Weights of a small GPT-style language model, trained from scratch on English Wikipedia: 5.74M parameters.
Each number is 128 + 32 x the weight over the matrix's rms, rounded and kept within 0 to 255. Layers, rows and columns count from 0. Numbers have three digits each.

# layer 10 MLP gate, 448x160, rms 0.097, rows 181-210, columns 0-159
129154119098155178083090134121154140095164163149162099166114103085155064145156127072065146140168156098109154144119112152126116092153088086089125139135171185172171090183097107130139140141119084139063118116133040152089153170127123146137165142163136075112090155153136089149166173105117084133131056132118122101132074142121076148180103155087114172136158150064107123137092087113032196110135125106127150167155162129066125156144122095133117191149142160188073069112105121107098158119122142
135144153109148158123149124060105109118066189151122090155051129096164095111106055128182150075154145123110107109125176127115140143169137154109182153118164158136138122116084142173150117088103046104119130120110122095179125133123144140139143102028132127075116119065185130106094166166125105108144111106115148129095117083172164114074142140159127177180135052140104127142134164116127178140102162198067113138136091116157090115095141139149133106117162152154095142127188112139118111154109090
122147120099163141131116146145151107129090115029098160162105090105161177107149147133117120140133141150112154156133153119137123144115119181134155120102124124079124146134136161162086132161192145125124075096125144139132143096215197152109211079120144145089159127086080118127180035081115144099128132125106193096123136083128178080123119154143107136138109113130204144187146156134109123131055066122087066161110137104105119125083130123110086110095148078111155114113187096149105117093116145
105126122125058174109127118090148144098151108154073125212154059076123106151178137101108190144114035169171085199153129094139131212058128137118113149117122110144119103170140070132134146073135124151140148160096126149163154130145150127127135165147161051137156122188096122190092117161156113162099117127114172060158110068124061136078169152129132127104130109109084126106125084103127089150086128154171139131156158161103106164134130084125091082106133120107142129068149124108077170073178110
170192137172130118138074124201140164107076129134156098132160106072111148105176096068071125141173142098099103141118139158159154114121157120119095080137153126071083117108057166122075066136136081112155109117114096175107181099136085052176103125118115158134082103126142087122100172109176132149140135135102085078137141111096133144160091082120110161135107068161144136124145126091139161138095126115192154137105071150079086083157108111132143131108099134162109116096125166078110135069091104
214117131159079111088167123138130115063136159136104103073125128078189116157135124103189178113154081099081106111173132082133153129098116104122077169050102112076155100118148157165160185166136134137088132138143124156191177142167079110125140139096159110209163099083159185175101173119145114234163083136168114110148073140172120163079154137100195146133123123141146128111113151087103098115090148071118155168164091149046106167166166119083106124117138156172137106124120139100137115152131096
206087167124157138185137122146072134119091142164135056081169123134149146142123077151131152120148204127129059174172168166098150119068115140137132130163163110148124140183129163202196120120142106134105034145128133134148144099110172073117118152064097170097096082124156140114134073148133142169101137087139128136165135084175131166127125181145159111107119082162106138144114146096076153126134091110124129102135144120133084108139144105109097210072186084153118106087164143160165089066168134
129113194085148123120180102132148090156165127124163138151090131121093058124159166149149074117170117161175135150099080159117184170125136143131166171122186194097064122195091114074136167125103151161125097180139119195090194130170166137110108123149135130130105125099076155126141118099116047216152115125158131079152081125144136100157073086168195106147083151126170163142146114140122151123132103042130130166124109135117132174088128097124138139097138169130144094121107090108158150108168125
157137076121121102153169141168166181036118112100099128111098109057113170146118183057087107132111117115079058137201164094091152151094102217108132136139173051116132077155139153129151124076099100111124110118201138135148107094144128098118051121126140103116130093123122135093109099159176124146065096086107148112117107101147134111111119150090109097113124099103147142191112172148117069072176149082139089078165087126025094116117066160143127140154165102168131131138139123086128139132116121
117105085149057112121148196122117088101148134129127154084118160084119141132083121175124113091174129175132170163091137127122103114116116179111157104077147085164097114138151099157180092079122153161134146168072109182187129135136154143084166123099151139139099178110137137153126079133115165116083086104049136125168113083182215124050143192123151093153149136132106136116157105119148107093087072114101130184113077109100120133138065113144076140124132099132114119166137165111149097105125111
111131113079103113146149132096153107122156095165207118120111085121081189147176127060116078084175171128140059147201148120131153103105130138085123104156127131197123115163106148154111128162142107145102160152144158137118150158182065149110151176149174110115164163195121087174090140162197114181132110159228113087096157133099122119190129143102104138098132118111138105095152145060206109142097100081129126125134096120124106175139162125120117168171039152158079098095150149073153066107193140
142151112156109117152137108111193093102151118129151134170170097122151111157178131125105155058142178085144144163104175131120072100175172108104110092148101137117149096180134074121129122118169132181117071182155120137123165132129074101108090143132147063137111181204180164105120070080087158116117058129173102091130142096094125143146090135091088131082092047117116120139141136074134141113090129098136109199078071101139130102098168159114131155185082103122184069072113094108118139054088097
126163144119154185122095124155153102149207124152137180096095079141182140115129099108137105124163160175081186160129160137145129137137149132074126180136123167164144143097106073168148095157113100150152100200105116100088171163131144150110106127079165099133082172114132160192114136162182133146131041071073102091119125133123121123188184098038126086119129129133118150147134081197093145088199067151128108126193168106155129113144151163140120137128117130140139122082117152146158131206097094
207183100101101140147110139128099139124089125141141125148137198101149118152148170119116132068158108155121108109134129114130113113089125149171111129138148148129126132125118132128103159124162119142088058142115129074105124108132101108154204079144142084072147126096109114155056126135150119112065154130108173129132091172159145157135107131141106111173141146157160133111177156127193183120183104128150148189162165073064158136062082145113174180112137166137099092136163072164087114134114104
138147122187141157107149125079137088178176136097095111124136069155131102182185154135132109158081171162133109175137135148151130113085160137140107129128086078060106170168159078184106154173158152119147140165157139124151111153095144137140069062112086132138133136139071119107149167076160129101064065158139197119081163058123169154170105187021093129134121128126162152130131173133136128083198107111126138127118096130112104155150153166155125154108123088202121126162209100103066107076135111
145160123111154155195159095167127129109172131130108104195116164083107149090113118086103169163164156154165106136106102130132148148141196168191148127156153148148123167144120090156174113160166111113122125125125176157154131137194096115115163083104140108136107153183132158123155065168100141111114122096177142116142140094067090114115183116135144132118153147137092147166110112119129122115099086125161103112149118165122091174153133130129102136096095077152097150127108088087149071139116167
082106073119117092148082099155081137110105142117099136138108093096123129156092094081134140145144174079102148191112114107084163089064117151129125129126133099117130102160139060088108132088106159151119148102154119168139163153154124110067098155134118113120083087139135138128122155130131176098102125074166103161155188102139107102131163123120109134076141082117139136151171124156108132126131138116120061102104096132125126194097140132154142116103202151144121087107170136094156150143165056
148133131159127141140145103080114150153120134121169128105128124158151164105106080084119124113108147109176150142153108129105191137115086149117135135128154166130137129115107066117134123146178132107052142106078138137090129148132074119120190149151168155124116154196110092101123082164111096150151105137174087099174159142123119076150131152091089140153098085160152155124080237120135150167121097097121127072104088097126045131136170149054154095054149147171141145132169058085201085126093150
139162127122172097131148152238147143127119138144117170130120074102108093152125091121077157123110121132130151111120143196059154174090168149101142101105118188103182157067139079133111142158127185154132103151083066164158105156121096147107145163121123166086027089092116115164138128133120140110176161113089100139129168162103176134074153111159099141179174178104161175126105117094120137124097087117144090102138146120168108125165148096145101126041147161141122115135182121124052108131135202
148138093136091135108092120120166147126093132127103191055106174133163158113192108090149115088153124139102189103160135159075099050135143158169168095098150108138088156174092109135121068131146154146107103133081120118157130134129117113092146146130189130131129138140121118127055126149188132119083137089199147170137043118125098122138133106140125159170152074060169143133130127149131087069133097087161166109158075098112086158161152177075123148135071162158070174127120098146104148108105133
130169116116140134096131089138092125144111134147112107163116116163131139139164202074069113087136141192155126139049130157146126201121148102152128152158038150196160137196127109184161134198148127147111127120115144136100144087118145102168104142134109127138245143109146108114066080089121181128090080131152133098129161152098113101106156135115154116121168093091157124133159150104081067087144134149201122109202124115128122145165111124131144121144135144190122113129143138021095147130088113
110164108144107141156139138138067108127172149103061132115152122148140132104139094092150181111142076151123051159178095116087152128102162152110115108132121152162117115172141083170165134139132165168100149168101135194137155104136072140127119086112086102158127149134129096121082080157141168103133038124122123073106180153049110072098121112131155035096169110116129127133132100160148124087144142156129068147161097117128104116152076081158112168107108124107163116098111168134062134178163128
168101146159231141115101144206125111159133194145140129110138161142164112130104117107070126085129191165174070128090135166087140166061041081122111134091156145191199150143113155162142163153121083144146155139120115083178172127133157128151125121135122031115098098135156116106106107101102200082079116102164145077133163059162124143121114186052122183131105151134124126106082164128149146116113127131152153141177137114131113094136109128093142104094122113090161140169088169120153147118190107
194191133174163139121127108127111114150191171096122130106078103144113130133082093084137086090135111070175116138117086155189072126090106121157127167146109183157143138138076084109134076076126077206124160131149073093092170098112130093159086187126167169120163119138083157137114113168125121159089096138151106148156108142136104112097157114058152139122169109062147165149149111144116101127169096146132150124126185121131117180163117134154119112106104124172157135101108135114155195106120064
089135117113147097137161149152088176092177159144141149126066134120143148175143054192093061123192177148122132118133101106117139120079051110105097143157092128121106136185100116141102107143167106149113107087162092089118128129138110092142062154144073163146138135122171086155137100086114142138071174115091115100129131051138194142168091125138141077114134120141116158085095113091066126159165110110121077138137105144111103119068124136128059176109142169179131142120162093126200160087101150
083145171140117118101126189119108123162130104040079101158155156088114119136101082091120092135127119119161099194142121126163133125147148126112166059126133085178118146124146115207139120129132124140114118109135203156046145103166153111167173143131130166138092146124099136203142164162105147084086140132137137126135138103144155082172106149139145168118150108118114160101122103026133152062114119119116192130154116145075125107103128142031095154038160096151099148158150140119055159133073122
141162091160100068099093117151202113165091103130089159148122088144142109138127094125141073111120150126199159143159156125122130132104129152098109082158113127083172051157107129141156145155155149107121126180148153119211123089152152088154133080034192112107127140110113148109157102145082170108048166041103183091096092093091143161140070152207198100097149088150204157175173164112105122125105070128217101187133129144151075085089099117102078130107076081114117093132122098097161140035069171
154133156173136127149148085037133138138185112093140151112111150118055102144133166151133115055105130135085165143168153129180114087077167117062082073154112118088091142201101134144160113145149115135115080160103055102100131141189145084138130123162127114114102157164172099100106071139138143141085135116120133136128154138139150090092142143123072140102138140137129110089070196132157109106191119120104144082042085117124141088094129108102103168124143175122126104135121130093093163124126170
143216157103091136164121108136097084113154157110096151130146060102130106130127138133076151110128119164084061152123102150136116147107116156174120119140105146108099165133116108168100065126097128118113105156093097090148107115132099046162136138098071142081074137091093128125158079169138166100097222184124116141045089145084174156099169110088171151168125117128086169128108108085135136175131100135108118080140159129138130129065136130143126127140129142125139186126116119071108101145109134
158127111111095112105125079160152174177171101158088140093053095141100100117166095140127116100098163179140102062142088159083154141070066142159106183144138092143125142158144124069151099171150126152049081147147134148146145087129099184107113134106130075150109112158125130169057152208112156128111184145119133080119102123128180110130126139114181120132149121169143140126120143077183184168111143115131092111114167145128078085095144095119166157043070135181181154141128149126151129114133152
# layer 10 MLP up, 448x160, rms 0.0967, rows 181-209, columns 0-159
105123167111078133084165165137125148074166165113089138082095112140146115060118146102128152117128148104140090158097114133156104187106139107169118131148113123191142127069182078207119130201120094111168140123122116122115190121156155117155150163097199158143084154133087154097047146152143127155162134064125184104076136206105134115168067119082137138130110149115160137142137105168080146162142097117171098111103129095099125091156155175145101119174117112125158105140113104128176067111151199
082132110146108122084131101090116141139134119100134190124146164098090174124116112102144098179126095137143095114126124133137156062155158162188157147093143126150193185105114133120179130145090194081139135134102156126160103088166102111112109131171129061099135139181124115222146120094065149131118136117136118126073114096106144121146137108114168115057093124125133122144155138150144162066103108163105120104095050148141111162133118141155114107184108117131141127162127109112126130221149158
080153146163065160137067167154124109151097107170118089132128134152098098103114091124178113138150151108154137094167114106127180173108074185115129110106110096177150235117144172085143131122157136091136180121099098110119151107151157179148144191103152079128075145100095103109142114153153149156058067190081110127139139189106165115089141124120092174153125097097154105118121143133159127104099111106129141122135148098125111134155087123126097112105103153133059130095113150097192121109120080
138138185131151184071157144140079179186128134161159142181136171104125161156094153120149148099102069096166143163132122138195132132124113142100115191149096143111140147166114101122176133145165103209149103149170087131155119140056151132147081129198189113110106101090114143139129140117138105130130105147185161156207083123109163157122107152122124108148156158099094120197072188181041151033131148121123147134132159167112115086157105193093122039122107049108126093136156133149057161215142085
110084109117167184106119157149128135164120126128132097165144172136112097145154114050195084176085111131175105154168124177174163139109161062112152152126174089108141214154175144150074154140115154134160068130148148148132142153129107112152179089143185142134152171157149074153176138105109129087086186107102168172122111158123185126151164124095188082083143135124174149117127070087090155095144146054172139157153147137149135155146130122121095064138099111199159164107115089152106145096181141
113086105140135171114133139150142096168104105021108116113140156065162134148166052192128167175099124173050143176148118152075080094160150133106118075136051102124078175148111102130162146129114142078163159140067073102163102118150127081046113132087029134076128105134109095091091153156144124129144123093135115120130099166112137157086097117165103156111136144137129162137097165128105124076059135164108118153123123195076109082128116121144087162138164099128093110107108056111072136113191143
202116104114105126086133124143106153171110106147100102134105139169141132122187179143159124092083150166119127092182125122150120135151112121154143152133131134123143143132185088181164123115163133127117097085130091168146147138143134145125157136170133128068180099140146155153122172150227094085113115181191085116213072148124179164104118145171130133178129125119181122113063095150187088118153191182125150149075143108153105158129129158163101095094131158129064158110107087151120179119122074
108125123107101105109156132149118105120146123179097062090106155096125090143115119111155083152166117108135123124127106127127101162159178076088175131079111085104118157100078191093140111116084088089153145187140114142124168152089154120101112163146073171137104132154134122086143123036156114142105062114087062149062099109159147141136141092135130108124181166088086110122127168136124096078123122089159087123135104113176158122144115123104155133118119092180120084124082129114133140209152156
120157158088112151116038154121091122117113134109057134103110110075086066084073101167151146145137141075103072050158116143114180144109152127097097087090082138073128158114154168138142155112107108107123142196083136100147151087126144143158191176087099158110089104146141180049169133162198138150139138147101152153079129152167153131112106110163136170146144146111168149091107118084131108084136096221106137214122134144194084087164209182103130096098138128138086108158137135094118118069133162
110125137154096062143109145142110148127172156131120110212139134174086135101112211096125141164089137134131186156134125150159165147087075146169122120094142138156143127138145158205134104174181090124094134181172105209159117154183135152122142105096128112108115134093120163104123147155165076138180088110156152139112107147127128140126090111144143149121108123146107144139081161117120098155136181132111165063182101100088123167141126097183139039152089202093141129151155144123133191135132086
116111103167175124099189119134132143109119074111176139098154089186145158168160164161166106166154116096125160106123189129127151112139101092114196144140129150135072138122065130106075175097152132162142117106172172090102133188168179149122117071176181082127189098185095066087121136099088098198199124144164146097098157102163132124126118104122045158131123151101066142136121110168115066169088128096113144145099147147154130118132172134129117141098087100042155113154177110147098130141195090
177119141171133094153182130184119137132185152163083145126070114105177187188130157136119133152109136159152143133106165086141151160122140145120148170070106087107116165177118109127140125169090140065186139133179141127131112216147154164014142108127147129119130125102176146102156157136102121191124143086123163127139128133147115205194178147144144103096122116114128099103099142145112114146099139102085135192112172130125190110096186128135096134061152094113075195102104164069195158116136144
097130169161136137147088097139094102114158178119084085126082125115141135117113114119151048121181138122128133143163126126151080130137110117129102180097122107147136112163112203135112135162128122151101137199130133096139110131125115181104119166104148171168179145134106156099144069065163106217114159142119059121135146092129047181157136122112131094119098135097073111115188125108119054177117126150116115166125106182071124105126148135114185082074171152121114138190122174079068143158139145
160111076155131137103118177149133127110112138194122170158103120110080126192096102140138074077082126112123156112087114159121098192161112136081119100102126093113194102120112121097129124109119194178136128114137106103120160116122194066140107121168134109159115137143126125134072111102130147126130099133120072096140151167144153097140167116132099097138132102190091128173098063126138126107109158096141135112099063163196122104060100129108123160084175165135141120106130130133128142095140036
089128052099158144143172112189185099140133112096112121072060125152156159080139131075141137109123129131118121108162145145164135161191171134110103147127115181159138181104082163182154168092096120117172132116113164117117099092101102135116075157113184173157130102114171138126183159200104072144108123089122133166167168147121083116160031121144080118107169098110091146204143151172086084087098110124171113091089183076136124060191133158153123110128134071133027104120135117118129068139108146
157180112183080146084188132118091123138126147145095127148087150198166162093113073166109087136140120147122155104145106095132107167110137117164112099143085150098209129107174113119133129171088106128171128133129168180137155118138060143122186208082079104124111180150155097114104173167136144232111172129127077117134083087149109157116153143146110064134178202160134099111154102127141141125110080147086136138143080093166142120135098097093119149146105093174181133144160138088144087077175145
107127070156108168143132117152118112106101092097131186135110187154083114122110116117108072171118060096127129130144149154169165141102105054084124049140105117151090108128130105108089167081156165141177151094084090074098133100135172159135210152057124137083132135111168137113105105132074114118191135099087121094069100105086074103188106179131098071086130109122143118138136113080128070133079169186142121097114123156212103057128129126115149137133140138117125129140184119121106125146103115
089124111186105089177123178109183124091147156156166147091138121171097072094143179101134100169166166137152112159174144114163131160144167149156103126117109123111115099149150120192122107071125157104131100152142187155167105138110149109175172214158179137062131152154091127114193115137107133155170165090106154120175113131142134163139113117156148120131167113149161132188101117090144122117148143107153175144109114178167155140115205141125049094156107175214126168133124129172139142139102079
187056142126137132200161066120136129163069139158147148124161107079096070110148117163140139185143092088166089117122121137130182132099123099082118087121101092124074090128079202152107163154074144100110134169164139120124110138157083143163174135111135101100154173145157119106134182183144114144151130151104119076102177132152081132090166100182095097114130160134142144113142152117147121081163127128111082109157140105158143123103122118086097081128153162149157159057132181120177176075169103
128154151147119090121091118084139136113099162162151122159086168085134144097097140078152093169177116150116087112095148089152133120186116110169139143130117100104116094090201110164104108174163167124106124145119123164112166126116159134163109089165172152135112142169152109140150138080115153148113116140201143157150131123129191111182141114098139165143188180114197105090133107103073078083171128041117118158126081139104135127112093191114109158162138212157109175138091201099120122148130086
124117101115160112092134111127097132141123139182160182103079148117154121111112106107157136076180125131083135165123152090140165146126123100080077156126149158081117255084102108169111146136134112134181199138176201160112167080149120111127092119121110123130125150107083104086137169071140165187107100166136107127150149142135155172142140113107106130161190085140187082125153127107122126167124022066083178184095075108109162116164186145150149098090149100058053141128158120171156094117111124
129126120125137225121123173117177120155124125154126108151129124144113063105127103126115162077158128085112086096134112148124151171121130100112127134091098125169107086132182117104159187079201122170072039108135200149139162092125194132173119140113173106103160158131152075102161154134115097124131127136151165123202102137070121121145070150212128175117124134094195145093162177138115109187093127105118071115142120165128085080078157161102154095184154082050126089152145146149122149085177199
136138132047174170157116079152113065098112130156109095107100121161092125147126138156103150120082157143099106148169199151122112169106141140146128042137153115141142116128136119112131098188104129137154100166070175098082159096147163117076114101122097142092158130110188157196132109134119145120111128133186119152089136077099153066139130097115145094142105163183104135087077126105153087123133189116130176117123093138197127090117112063120179118142098135084122138122091098088145100162151095
129083110112154142149155132097100169198169144126131133134146140095090147159100130173123136149145142120148178101102068129073175154100185105177145096083154088149160106148089133088149138137143101088185182178153117166149175135157100071110067108075098155161128174153095090165141066157149113146128156120053157136159168116116087125150084126154092130181090161113092109127130156135138139124109145130107150114141130103130121117117141145108111108120149111084137160179135151168139114185101121
122128163179153097189169149182184076117183159123125139125114118111179134093125144123086120141134131211132154074078141192126127101136168111184137122157096121133110170079067133102167105164070137090101150108113163147113091155132161129177120111163120109123126165116147138157173136105089124100088181140154113206154072150127103109093100075130186086138080157156087167193138094133154129092161130193106122145153109129104157132138103130170085156101098161160114115144108080079143162116077105
123089124181106112145159118083068119140156123137107103147145129150108176110173077090119111128156114192144104195139111106135150145127176102173118157190155113124081188105138152132093153138124153110089150132085099081101116105178105138211156134182127112139175134071139095091097152088164179155089137139121225139153173126119117150140066071092124152104096159118112108127139167107132147140167118134078117154130134133128128117131114120126102165134144132138151134178124110105137141203156163
132102137115046098158214111149138125128082091183130144074098135146136062114129125115092090112155143158095161177147140087087116119154104121114102122104154089146143180146144161159095127140135148171088157075150161110049124197164149136092207095125136098141081118148156146180035080145147081147152110089175126138124187139118111096152134149143082154118110084148091071075110117132137159150079132122141149141134127180206094121175103159133107089059155123106086174110124164157115095163155132
143187146115134110141084120171173145179169079127135145109165120076118112094141139171149146150107150091118130133172108102138159096150179084065174194112114168085136111149107084192097096141115158126134149147118160156150080154116156083104118146133117108156099162138095108072214127108129099183163156100176134127192093103154122139134191132143142172126063157133124149097139159155081144046136146129129127130177114123050130104123106209181150115077124150126172134103152127151119090203158149
158195158160123095090177091067125168131176147146106147067144108105133195132070155121102172145119145125147152113100125111147136170122111100097111121094171146077129131108042124057099157096148153135155153083160106128158157135089100116169092108097137150087126127137136143163097119117074163160132083120136115134186165166164124148175140148112135102131169155154170101184120154187135131050111103140125144123169118187132124127122131184114176139148054120127129168117092085110141127140094118
# layer 10 MLP down (transposed), 448x160, rms 0.096, rows 181-209, columns 0-159
093164145151170078127088123117179135123136099141149136205129121124111124212129171120168151126157149150061107073159088085161100154139138160093194165165129085126128095080199148103123165088131112144074127110089193098147143153132095146116120173126125126131070191131163122142106120127089100121149158095097106136158095082100166073142147103088174081094143102078141215113087085091136131111181082126120108105163160131101096145145075091166090188117151168146107105094043107110134129156108140
132138095146093183106140115183169131110070147140151174120128068102120105132120108081116143140124139121158125087077179140161108100116105124060129112119111189153112090126115134116152108134106140065185113146168136098144079104122132193141126126108161103116153074079164143182100100111095057146091129074179093148107163112141098150149167086112069121177172063094155177124149109094130138155094159175085130096118125142193127088137148137126172118111169114154122151114126125142144099150171138
144163156148176135121148130093124162173178170154138131168121120128173140074117176171164116108098146120125145104141171136106079099154149096077128121121104151137082158123126173101124138154160158160079140109035086071085130146150089127156160098150107197085106115174111101120151129141145127196134156157121102098125131067055163128119131113163076148160099106090175114145134082118106171157091117174154167116192164176101194111156129117170129115153155132068141142113155127153168151121136145
078135176171105133059153118104118178111140080096162137173183150122115113177126135097123124178140091176172155157066146144161170110133068102124095164100133099147146151114126094133155124106139101124097078124069117108147108144114135136143180180110135137144164181182118150023126103145184101100111140069127135063109159147133119158121170081112155108089159110192196115059116136094117133149068132186126136165176135211103159117121057140110142083126173071129148121124131085218136130158157106
058103164149154178150106192186185176149132109116128101095156108125174106114137093134105171172163118142092147110104135144081135154135176185124135196136154180082127155118064100106133137139086127090097104100113146156123128094167125122100196054073115156106119097161157142095105129081144079183118116138103080102121136115114119134157143098077086129201117160140138109058147073123133102108142114099084115109095091091125106126091078158111142109136072170125166146107043108095140160149133138
126135169192152149128122144124149095161136141178176155129076184208162200132114147146154160133198136138145144077154094203161067180142141165135127128173149146141112179184110114128105061185123152092157150125071124158133168105093191090159228154124091166141170139134123149179127110120140148137174178133166086143152130145113132127130149105138127135134114107174127242129105137117110187122131125116157137174144120065144104140187193093134143133219135153141125095128159148141132106117111157
119172158108106137121127202192144103100145136121188103178153181139126108110152148102155106168174079142075140132166145135145134134102112120113160182164145119162147179157064125119064118149096111121108160161123208149090103162141197114127138136123090160136130165155129150084150125166120126109176086105074166200068110121146139103168127138126149110079133091155120157143074141143148205140158182157170092107174083164100049105141154080144183155131126132143142125100177162149128110129172177
089138158136150093118186144162108091125114155177157126103154116171077195109170123141088182116063138139096058137138137131144153121159103123154089130157136132120127207167195096150108101118142134170126163087159131096096126126142146143112135098147086092133150106134170113049132106159168143142120124128118139073077142159095155145154130110163156153109133131043156189107099176132163121080104100105167112121186139099101134150118146083078085154135122085145177157128111149106151137121157102
133146114164085141119099179144040187103161195138121136145155099158133110121105117089117127097173147168160150129107148094142111116140122165167153187138146088119141104111101121120114102102117175087146102079122075088088094182116152109168140152166159162100091098149212134127117139102113141125132118143131070113088142152131087175110125190077080141161169145103140083121162120206148151184140175115143108088158107075144121125044182162157094159167149121133199100074210124144043173149128078
098157137161140126103156090146163154079131158124113093120109100193164121134122117142136124151182057098133125105103101076128121116097145094099161170125104174104154132132103099085134139159121132124103179174124168203083088102202103127137141113167124127103090105152115098142103132123164109174115167107131112171125159089201100110090100111109175138121097100172139024108151198137162092118137173132132109108097092139106255095107139115142149104106156195124149093127102129125110175168093097
133127181095155171204159118145101185105124115147075106141141106164152078094133135125130137165089098093114116126139147130108082106159099188120116084115137201135064093103109140099061158114128065107131180126073142115152152091157065174142125094122163159144090159084115151165126140064130146114102124151118096130152116113154089104058066129174099147124111176123074041139096101155097064146111133136131162172131062170122221099093098157131129109116191043141187113152106098139110135145130126
162084125127154141105127100129149119144162119133165136084092126122132130110159147120155107087100150068103200120128128113065126078129141121118128186055177138066153132141104195103122186143135174125109095123145173097088157148088054101211140118128101114164114114120122124164058121129122101164062075132125095173141154125124178165071100132172097106108118084113111209138188124109137142146184113136116129089127126081097116149120105139072186157050163133118143115143181156095126112125162147
181166120150132103137108139157144110160155142112147118153143148207110137140115190131057173133143112162127105155082119124085149152102141110168110133122057138100170138106142054168120139133141185108131142173155112086083118085177136058075142088182158155140156109163064143117106148178169146081158129082156128146123144105130141139164160147112141092108121124149108089072166175125153106127150193113149147180122118034150097089180105147127129141140117216182103142139108119128124116155129151
149123149120075135129148125108137092148157098143130098082209118147127157090180144128159108175113086154121115128182115135156179105108140167134146153115150112096154142077174081218106128137131121080124065186123129119102105122134179132098163129087138132160099118116108147130077208127134112129106117140144152151096121122097126128102097108146122138158176169128148044122102133155067126117101091106078146082118180118119201134163143081116146126130109125113155158117121072148092122124201155
113170102120128158089138156179099078075118093131133117182119166114170155156130222108140131127115121175129144081118153094153157130143089141132108130141083229123096110100131104216180181124148115141133085154144146162133136144086109142150142024117131151199109169150123175168108146100147075187130089140144095214074158128105186162052086178097131110146182116153165104143088186178159116167136107069146134090157128166177146121082145130133126111129104140114201079155150125163156149155120125
132116107092117124136099107078118149097112167133136137145114137083156172110119150140102124167113191134094080179100137151182146103092167191089099092094164086169101149073073129132095116097172116135185161124123100161102140132150152088124115050127179170149153103090153101141105089147147211117063081064151195110096119149100113160118100126112083135124137183074110210146109105196101088161130135136186114172158146117103102135159121109163086117080119116153154124155078124173105120172175153
136179107101113143122137091143155093156137164151151085111190072117158114145133172100064115153091174099109178162067183170082094148164059174102122141097159144180124132127168167177126113157132159092129121106114105168219117147122131125181101085093133186167102128132096105160144112069113130200110095113165108091158143169126069136131146150138078098139145135119083097131121098202149146127157186153100139185106124129134017136089114138116122100154103143107101127105122075128100164132125106
140137114094089124163113122091115118107101095117179113139115132094143145087097117184133108102139123134121140102173121125076155107138098078111135116129136164201121164121121093152096139140170121058110144103096154163162128076126146169125098137050104141135116190116082160149138153229128125162162099170102112099134085127100087108111085121116053150164053098159155201157126127149130134161139136142161121083166165175140095125165154160154148134149084121144094073192090109111116105078155189
103122130086098150119122132180136090104097111116186116108130075109186082079108114190180151095121207119178111161080110118111146124153074080141127096153085125135095177143095168150117161163136127126184120101135110098118162128165158109106101099131138108128126155154109108102214059111158126102145137135110124101123115090166139109171155075078099147179132156166179134062125125136168097148194104109201127143127107118084179133158122169158189144066139098104136177150108150130110145142120123
170182166173070096102150103122122155145117075168111136056140118113159147081106166097159159176104150150125156082151134166117086122163153102126141149098171174124147149112182126137065128150056194065135164106135140101166182141111148072136151129122057106125118122089129143194100111104091200112100118096157110117127158202122132096135066075123151117170098129139116084133151100110131134153160133146188179154132126163148082126145140118150161151130137149150159155105093157127106159095137162
157107152142088192129134098142123071088099137129128151102110073077162131103162114016110092150116108142113163155151098170107138151078161177103127125085111166095133071126144074161099162118061110139188201132110133137140135170156142109100153109167167091116113090125158088162148139099122121140167125156150131180110175116094127170074095144119118113081187110098212098131116181143184162108179123124110116074098191075106119072100072128175162117115050125131146101160153150145165139122084142
133202121100130162098120176101120131075163143078086149130190129123142104089165088126113129056111111120142167123141140123148152124108181171164066128149109101115134079103181119116108124135075122150101080158137215154160170122128064157158081072211117135171122157063116152073103086138160112091129125159134130136155141144071102086079122157151102110151136156063114133116107159158128159142165145178127184118171185092102041145152153079187110157102183132145120012099098141115106175093182142
161141078154120163091149130110136145169142146080143091130125128105144140106145109120101140125144107057078144166139119148097157128143137166085106121125116144129115109057111126083127120117088152091100137107102075147128144182150130198113148145079173115137082174119053131151177127133092101154119191084131169117160151093176197087123118135137155090149108122145104016164143131127094135095141126114101127158113112117104231146138127169130132121112085118120167090130103099155112059137095193
117110129100142122155098159164096123104136189151106122124117178149141168103177115100140125083124084122135113199142106110152166120121187109077125094144104088082115183117116144145091129078111137171136156138154090063087090156190075143148082138103114088079119135115118150126150108134108124133106124117102122119078085115165132101131125201162064090087101132146142135144071096106066122118119154123090146193086115125133100163134124102165184075132103144111153095154130105168142081087121079
155194152106120167101138099189130103169124149134149105103179094032115081093126135078116123151119134147091109110137157130075154199144173165103126148094103124172123132117140177137111128131120082121124109160130224117150150137098105169158192105100148162126094106136149134114097157139165148076130097150063129141111099128129132125180128104136100169118132113153134048131069131145135084091166120098165150129135092115099216168201134130135099167102197103130126091112062132168088151154167070
119174125109142158107088085119109078094175120178086138107123142108109103126144102146106159164074119176189140102114173086130121126063079154120122165104135126103140101161047128135106134119096084116165120144117118128132140115126091117141139109129083129134162087111116133082085145112119167100104041112141082114147075177045152156108191136105113154146149134104084116121107170113160124148095134100091077099124097080134117098088158123105175094108144153169135069094116113124112110150154162
082119159100159151082082160133083077147199167136142111101120141120128132118136129085159173098110082112162127155106104117110135176144096085142146141153118165149140087179136125145160102128187153164139146081111119162148123125095126137146116134180113110178081157090132104159122094175180121170142137135136143082159140182133097103162081193128147139099115038122110097120107164145151144165142157152112149137131074078127109126148170150122182019171041133147177189164145151107172088152145136
101142121119127156115172161137173087140164105142092126149169129100061128126096105110135132090128107138117103080087145111151133084193102105144031114056090103071123143159111118159131144134118107161113097152112173127090131120127139102120089066180138143098123119117175120112139091124154137116137167112101102096155154119171135157126143103137073121146134199108105208158172107155154136090087123133171204099016111111170132079112165158122090053140132176146094132122124107134085123175100192
135116187125120146137137099134129120129117136115129149140117163086144139129152148144090154049115065113124131148139102108148133117137156163160122121221106174161150124142131127178152093147151143131168173068130122050078079089103167101096102126117122138097134136138160099142125042137146106137165162168125134102115130099072097139167150183125096128112154124087151191085136136131124114132175097092144215115119150113116136128161148131160089127190199130098148097175133138172091130161088186